Weights of a small transformer language model: MLP 4096 SwiGLU, a variant of SOAP for these matrices.
Each number is 128 + 24 x the weight over its row's rms, rounded and kept within 0 to 255. Layers, rows and columns count from 0. Numbers have three digits each. The size before them is the row's rms in percent of the matrix's.

# layer 9 MLP up, 4096x768, rms 0.0703, rows 2204-2247, columns 624-671
099:132116126083132162089138132158133131117102155114173164162124113148104152117134146149098123119096148071096103124146157137120130137092183172123119
099:130138123132148133132154146121061147165160109120107145134120113124169083125127136116118165152169127130151122114144123138171137150122143102145169
101:120129099127067110154118156088098140111113132136100130113137093141119105135096120139124126112122120117170113152116155129120144097108167146133113
125:104137131138134118142112157085132162085152127143196116086137157138120121127135171155163105093113113154110165157170184053126116139132155136157112
101:121130135146122131117148126139165103161128121139118098153179181102144095130169128091128111146138106127083163125149126085133121107156130142104095
101:107132132088131104108139107161121110149155136128120128128182076138116114094116141116147166097117183142116134144138139146148133136193140126128110
100:141138173158112129113142057137057097133133084146169094124117130106128155123119168143068165094162128116119146105136138125151111123139152143153113
094:137120083167129104102123094142152139143118070148133141125159135157151164168162156103125114140126145105142134124092140149098159108128163108088115
096:169113074148121161162120149138118160150115148163134096115118120141136141138125158129111111149117150128134146113102096090130142115103107089125151
091:094125141136092118108152146127140104088127135112148109131130131122105126120121128164146175103121148109149108119124104145134101156091110119146157
096:149107130147103138134122089142144156127163134103125116120153132095116114152120138124119130120135140136139116127107153107155136112101145108109117
095:147154120146127096118111124129138118155122105133127137162130118111095123198106165095146113121144128123172118134114126137118076132124109111156121
101:115131129155125159113154118119127176145143148115128127094100149127114143160177122140097165128138130158120128131163130086110121109121135120118122
093:107096119075113157099176191135134120096132120108153135134128142158144122113123142125146161098147118144128093135104114106122117156122161107156103
108:113133141111102119126092110148135145141137129107076073122088120124086145083104117102142129128094085147169106127125157121118118109095128130152121
104:132125120153135066126133159140126161146174101137131125172116136122132165162133129138092121111104103132167092106150123127125156106103134119083121
094:134130194130116115150125088092132138118155122103096155127150139145153119143124150155099103123133119125144120150144125126147173083137142129119150
098:147141069143132162137129115140126117140113085156127137133139131134107079155146095139149102129179142118125116140105143108131124125107132171123152
094:080137133123114148129137122090143137125088141164141137170149114099122099136145131125093112118145129119118091133131125108144138118164163155098092
099:130109127118091104122156143120100129092125130113160146087189102125104150133103133077194116114136113142134167132159090188145132128159132141130094
097:092118159138123143082173117133124121101173120137114064108152121117103151112154108095131173109147130175132145134109163135079097156084138142130123
094:120139161122127109124150144146091138079183133119150107097127151104145094128144122164147119108090128102103124144124087124127143132134129147125119
100:116125116128117175151116138097153128123101148120143138122173129138122112161105083122105102110154146089142144070117157150142178149116125112148109
098:109132130116120106133129143127162154133120133113134149144109100129089121134139103143144140147164158129147121141130142104135133108140133147144083
102:129130099148130119143089175140118125114131114140121129150129151099102158116145109130128107168149126122159104113162127125136130157154158131119174
095:101146091091188160113160130158165097142145103145133185123096135146146150129189101124154171107138144128152148113194107122178129135126128105159107
099:157116185136174112065132105119142122101152152083140174134149107181099140109170135140109117132088135166134154147137128154155144135121112156125149
095:090150146136174140131151129148148172154086149155113156126166140103114096115090127125139111181132164135129112097140097138139136147108096122122118
094:167096138120148147135176128115129072093143157108122101143138122128099128101151119132160155129091148136146134137116148149148132152142109130122125
105:133144139130115130099140129118119150092078097119146154068134115092123122143086112133094129115151110131118143175095126131134125161141091107141146
102:163111118128118129142131101140184102115142120119114160111098102111135144120159162089152129154144140100155100146124152180075164138128123105147157
111:110160124125106127144124132100130147078159137100129114140119152126150151158135096111151147147118113151152123125073146123110100130119087152129114
101:132103104107103183168144119166103115144158132132150116099145138137143138154129160160132164172103118133107156140120113109117111134132074119088113
100:182144160158083120152101118060148122107152153150098146177151103145073113147123139107125137158140174100182117138063106111112133116117079097108138
141:140142130130143152149151088121155093106154083130133116151123125115133097086129148142148104145127117112130135172153094151161109097142099178123147
102:117178129108126097157122113117101142174117111136104131144108150135077133115085141129145127079121137102140137127094083144114145109118123102104129
094:125097105130084106126084141150094132092068160147109115121110117165140134147157118096142092155104120141141107135140091161129161122109096090103161
092:115112117124160133124133086129117074125135142085132179119141105068170110132124135114166132080126105138142170113096110133146116107115178103174146
100:130095118097146139126145105120158152128090135116157127158167142121124110090093144131124148124125122100151132116123166138110099122119134121168138
093:142134159187121118153101099100148119153058109136147152118076141137116102157103130115141108121145145144131085107157111099146110133159119161164110
123:154132148124140102183094131121117145157105127139178159175156139103180183140137158093151134129085125137111155124127122176081118134146109134146128
100:108110154131178124128119100119155166156119115110141141184094109089095104124132132068136114091106121140123095114108095139127124109145118132173126
100:105114194113121069190117071136118124115123119124114141129158097099131152124096158110153102174159131128144120158134147148197192151115131124106122
105:115120148108137205132142115133116159164115121102124098163139099142098130183122125121107100078084109131108120142109126115142093133115116105146091
# layer 9 MLP down (transposed), 4096x768, rms 0.0674, rows 2204-2247, columns 624-671
102:107134118128129163074087139111127142143136135133125189136139120091167131146098120126162102114129126194150115176145143127116111115099155154145086
095:117124108124107087107129159159077120149136081149126125140159060091109116125124141090159131149114168142120115147101155152138117131135126111092156
110:107084083113110137091102146177091100133138136158109151105110132134151100097139147149139141113094146103142147101170112100149151123147123145175170
111:128146101147163090147118114075115135130110100098176157115127140187137093131124152151128119121149140143091164166209173120182148122126176154127100
096:099147126151134120137120117161095124127119115117116100082138153152147157100180110160094151140131094096142077132096122132137110087133159106152104
100:131142105104118126126144142103110156124100125153150111116141087123116132156152134134123120175119124106151093153120130106146116092155126091132127
104:086145129130146154158112152148117113095126124138129148119114147123121126141111182130163111143129177134121110133119119093145134177169135138168133
099:153156103145146142125152108119170147162132134157147126144189144132149118104110097136091147096117106113092148070122109131122129096148156155098134
101:114123129182107162120124129116120145127164114147103111132153115163175119136109105149132129064094146113159109165101122119127157103113125111104136
097:151166118128112074114137143132141154107153136129136123119123149083154119140134121105090141097174168104151121093082154112159120132147118140137083
102:136134178122117113165117122101156126134125115150105160136115084100134119113110146117134139175138125135142103148139123124156094108175191129093144
100:123140155123132109128145160128117125111133114137100114138158125127102128095131152150143128119122128146130128106145112119103096148137088135164171
103:160112157118104088090112103104162149104128155144127160113158151120098117130110142104091135136140124091132137129104132086074114146174154117160125
096:119131159142170125120125165131144142084162107114152099156103121112138135089152120137107112125146139188115157111148100098106085120136120161163176
083:143118124107141159118132143102140057141140117124134120154158135171097122126136156138119138119122106087133147141100075155133126125175125125154133
102:116110147159126154108139105165123128121115142078118157123092132111107088149111102095130122123086113109102112122138132157122082107107114162098108
101:100105137135088140104128145103091155107110145181144111086176113150130135090129160139098085107110099140130148114137151139114148116140155156149161
097:113133128105140083102092143074157126147151122130120100091110152099087099131119155140128156147129096138138124110113123107115173125140098127159133
100:094140100136124100105134156112093112133147113133074136136130134135184174109133096087136151088089112163096138161146104115161170111145132118119132
094:110122126191115093108164103152139128121162124103136176152143134085127117132136099165153109170162175111148137128153127134149125154124110130086140
097:128153084114122135143144111161113139109098113162127119106106123096123112164113098103142115107126145128129120138148117144117133134151157169126123
099:149146221110102119172118087122113126130101128115122128100156152110140149134158175198153091124126154130169098142092139111128107110143168144151165
101:138123125110108151176109129134124087130119147117129144158110141156149112156169078136147127135159125112148176104127098178178111128080115146164148
097:180073158111124161121080148124127147160115127147131135155130123127125116160151101158123136119174091120125142141120132136095114117128127104110137
102:119114163138120102134144121155150102125093094182100104144137140142081145144111138130119127081130106119108129135133115119130175114162117132080150
098:132133141100098147128085072147119093108142112100154135131155111115094117102155129133081175135105137142166170154168102121137119128109170122142138
104:148148097128130097132142108123115116134182123093132120123167152167133147131163145141148091124130112101117141129189125165090112103148110131101143
097:147164140168142131148162111140109130114125130136122133144116072170115186129120131128141161144121137110102100135113149163107082128142157103088140
093:155149114144077123160125141059137104107128152131146165117104129105093131139175137111150167149174121147110096146102108149114128132180105102108153
102:157108092155108141137113190167123140096108110106112135112158124106137145083133086156134142132142062156095132141100132123098152126125146138116133
103:112119154097113147117129145136170105153113118124126145105097128132139139098153124101120124144136156096162094144100107174124109140082108135198124
101:128133095138137121127134118112120068083144120118141121129136094121129132163147157126142151155113109134126083127157161154137143094107140118175150
109:065104116140118156139096179110131096142141169152123111092149157100115162133105141094157135148152125110093119115137113117110123103100075127121129
104:117105125105134118148116092115154143137127154150085108141105147152184116133114141127101132129146104129099090105101118118128113127123132154155103
103:122169113159164135127113121143149132158133110114142132117116126144185159113083096157149162121123132155121099162160147132122149145126097135104116
102:149126132134075122155104121147153162140143147111178122140099120100090133139160162111091154136091093170149089175148148111119121088103108132095127
100:118173115132112121149136131151138136180100153123147154119133172169151120153145122164201115121066140119145127158116170112112133120139144141099116
099:130119121133119138137094117132121183111125147135158112123143124169065082102140131133123125109102140141140150100115110114130134202136111117144097
104:102106111052146076114143120113075101111099128096136146121174142098114108100103175168113173112098143136132136127138139146069147141098150143103102
094:103087157146116099148121109093140133130127160115161097127152172120098097103120136119109129168126136132130136141151104111168142144162143142112121
110:137138154149109102139119100119131125157109130121127139142151170147123100172112147145149153126130115107124149130121125125110106159104125142113118
101:117116132175062106152124155134154152106112131094111152146147174148153118085106149098166114089130141131114114129124144140148079128124188131140137
105:134068107136084125143107133119084145114150101140133118107109112127099218124139141145139101111111091085158097145118156121135179137109125122148108
104:116109146105127147140163106137163146163140110120091087140157139115099110104124142096090133130090105125155151130086115095166133125142125121140144
# layer 9 MLP gate, 4096x768, rms 0.0695, rows 2205-2248, columns 624-671
100:162126161125140113138117152126081143158116153156114127142091126120166113126126099137133127094142104101149114135179105148099101142155132176118189
100:078104159118098153133152150112086132118126115166156119159141119146143096077111152102106132113165178117123138113125130095121156100137087156133108
112:134175138140157126158127084126133100144125109144094163144129138088108106110132149124155144088154152125116125156153114159120136176126103128154109
095:117132160158127080159138121102135153156149142160176117147128127093136098156131136110119091181123119162131131113110125120168126142158094157151139
099:131121149141173104184131148150153137077141054174110115067125146119101103150081159108137131121088123092179091057097143154115151108124110119141111
092:104140161154121139157126139147144148174128142133170110133109148076151105108164163154132150122117137127101134099127084146072137158129166173142129
090:129123092144085126150150163081146089156055177125165121138136099093130115116131104140095113090140143126174135116151182118151062143104138113101113
094:110132142112127117113099124120094126110142137151163109125127105105112118110131132141119140118174114125113138116127132143103134136170127143111116
095:132136133150105110115091157145135096124154085117140170135095143164124158127151144166114167117124133104118119157132124107112115109144138150084110
098:132125185135148125120127088126155152120139135109134088142122112120121126138131106118130164155155125149165151129147123113123118136091127068121107
099:110124102118119140149108127090137155150113081144107159095123152137079073177099151131134131127143114084175090097157113152171102134101125128132112
100:076146100127157102137132101123145134184115151124117162140147130091169170127134172125148119104149094128140143098135149121119073127147120191161112
091:133120114157121094129079122116128082105112155145110137143107113136122126148137173111182126142105104092126138103134121095150138120137144081135103
102:088102167124114170128121133117127148134098166132118114141117129116119140081114132086122120149121120156116090185116121115101085118145091125108144
104:098121111133132107136129158160090102134133111115144126121108134073180118144113151115097144098093137120137107113149104104139122125140083133133134
094:132133126108085126141092144131118129119128128125149056147113125057104073121110147150133124141123118133106142107131110095099103162178106111091135
096:117096162122135154163103105117133145158119145083105150192128144092142134148101147116131163129136129132094096117144139095164116115136091080139091
097:130103125144135161124105128125125071107134126110148123160105101158165134151140140141106120108115112125126115093095184142132132138137140101103149
101:154136140119130125120141128111098177122142136148113066107094129116163144119124104153075137105122109107122068161095105115133083127132098088137113
096:108152130127092136137105130153142163093107116156129118092159122124139158134173107125129107111155114158120118148121124130126136154127058104138120
095:184069175120143116117117176109125106167152127131110151169133108146129105135117135133136112133157124161130153106138097147136099139149142131153135
099:133080120090113166133116141152177110140103156114133128148111143161147104112159085109111156150164115096133103100127157127102119127200115141113127
099:181145118097142124080085124158135143124105094129091141132093106112116131109153121119107152127115166131118181124092138142131110128133173087134097
096:147124124145076171124078157140117117122143139125116109112150100156147144135150097147092147121157144104129098091174088149149132140152149161119087
101:125138112111120155112162130100118098111151096104138172147104139137112146143149116122109099113112178126134186090137107122124113136087166103142115
097:131138127126103147052113106173077131124151125190136095149109120097100133114148113160160135115127114136115130142110112125122120137131164105124132
095:101152161093174117146139067138157130081120145149129134162145123120120124154142144140167144156097134110124118153170122123131160118128156127181167
096:108133152164092106147139130148110109077153110155140112135133114128118121150161114102121135106188118172154136150126158119126168155139127154122133
104:121113141098094125103138090128104103144136156156123137116136173158107099130152141133160126158138080084142131100093127130119125155159117125182100
098:137107128135113149117141122153083100142146128125097086162117120135144109123167134109104129129098124164113107127133104093156145106113116116165102
109:119129146119100155130125150116118131090136115107118141135131172121145085123137130118148099120105116128155124129116101127099134121126184143154142
102:078099115144135119128131156082076130116144173126109142114147142114118123128101135125098133149184140162132132094107111159166116138136132140114172
099:136105132162141176117159125118102063105150142126146143145162164140132139118143101175124075133124119129116166149084094156131159124152098046102080
123:121110120135103138166104180072119116110115146140105148104161121156089146113166175109111101072088094147163125134144158076146126169170173147106125
103:139135122129143116141105145135111132153107136119154100152108090147111127159152159140157124095163111167133103148110104066098126108111120140154129
097:108123161138126138116091124145149162114191171132133149166106135125146166137142098178143121157133119145147115112116145116088134161108116099130120
091:119152159114116105146121116117134141121101157120104178150079168120120135101088127123128117148166134156143156092127087153147121103124117113126203
100:112144127157090091166150132161143130142134099146109135115133096095129119109148126105149064163132135117133125138134149103136159088152100119132113
091:092121105123134090150135109087116132126115135116086149128168175123149151142144146129138133124128117132152166124157106143120092130116146119125148
120:123138166096167149099116136171134135144126102104108098141072152145105155139114167152120108123150113118154125125117121111131116126101155104127137
099:146133175053142107157098110119133133145114099153131116138103080123076102160113099152097138093163136168140142140146082150110112147118120118135116
096:084096159098104089166105108162111150144075102121111149129157143121130140140127173120131125133112157158151090157088155184155167146111128114123109
104:161109130095170103126147128104091121095110127195126108070166094128144122156140157121142106116128095116097098148115144118136159120142119150121086
099:126110120170191199115126150118110135144145118109142109146162151105086117167175120129138137159164166120148141105166152084092122155064130150118137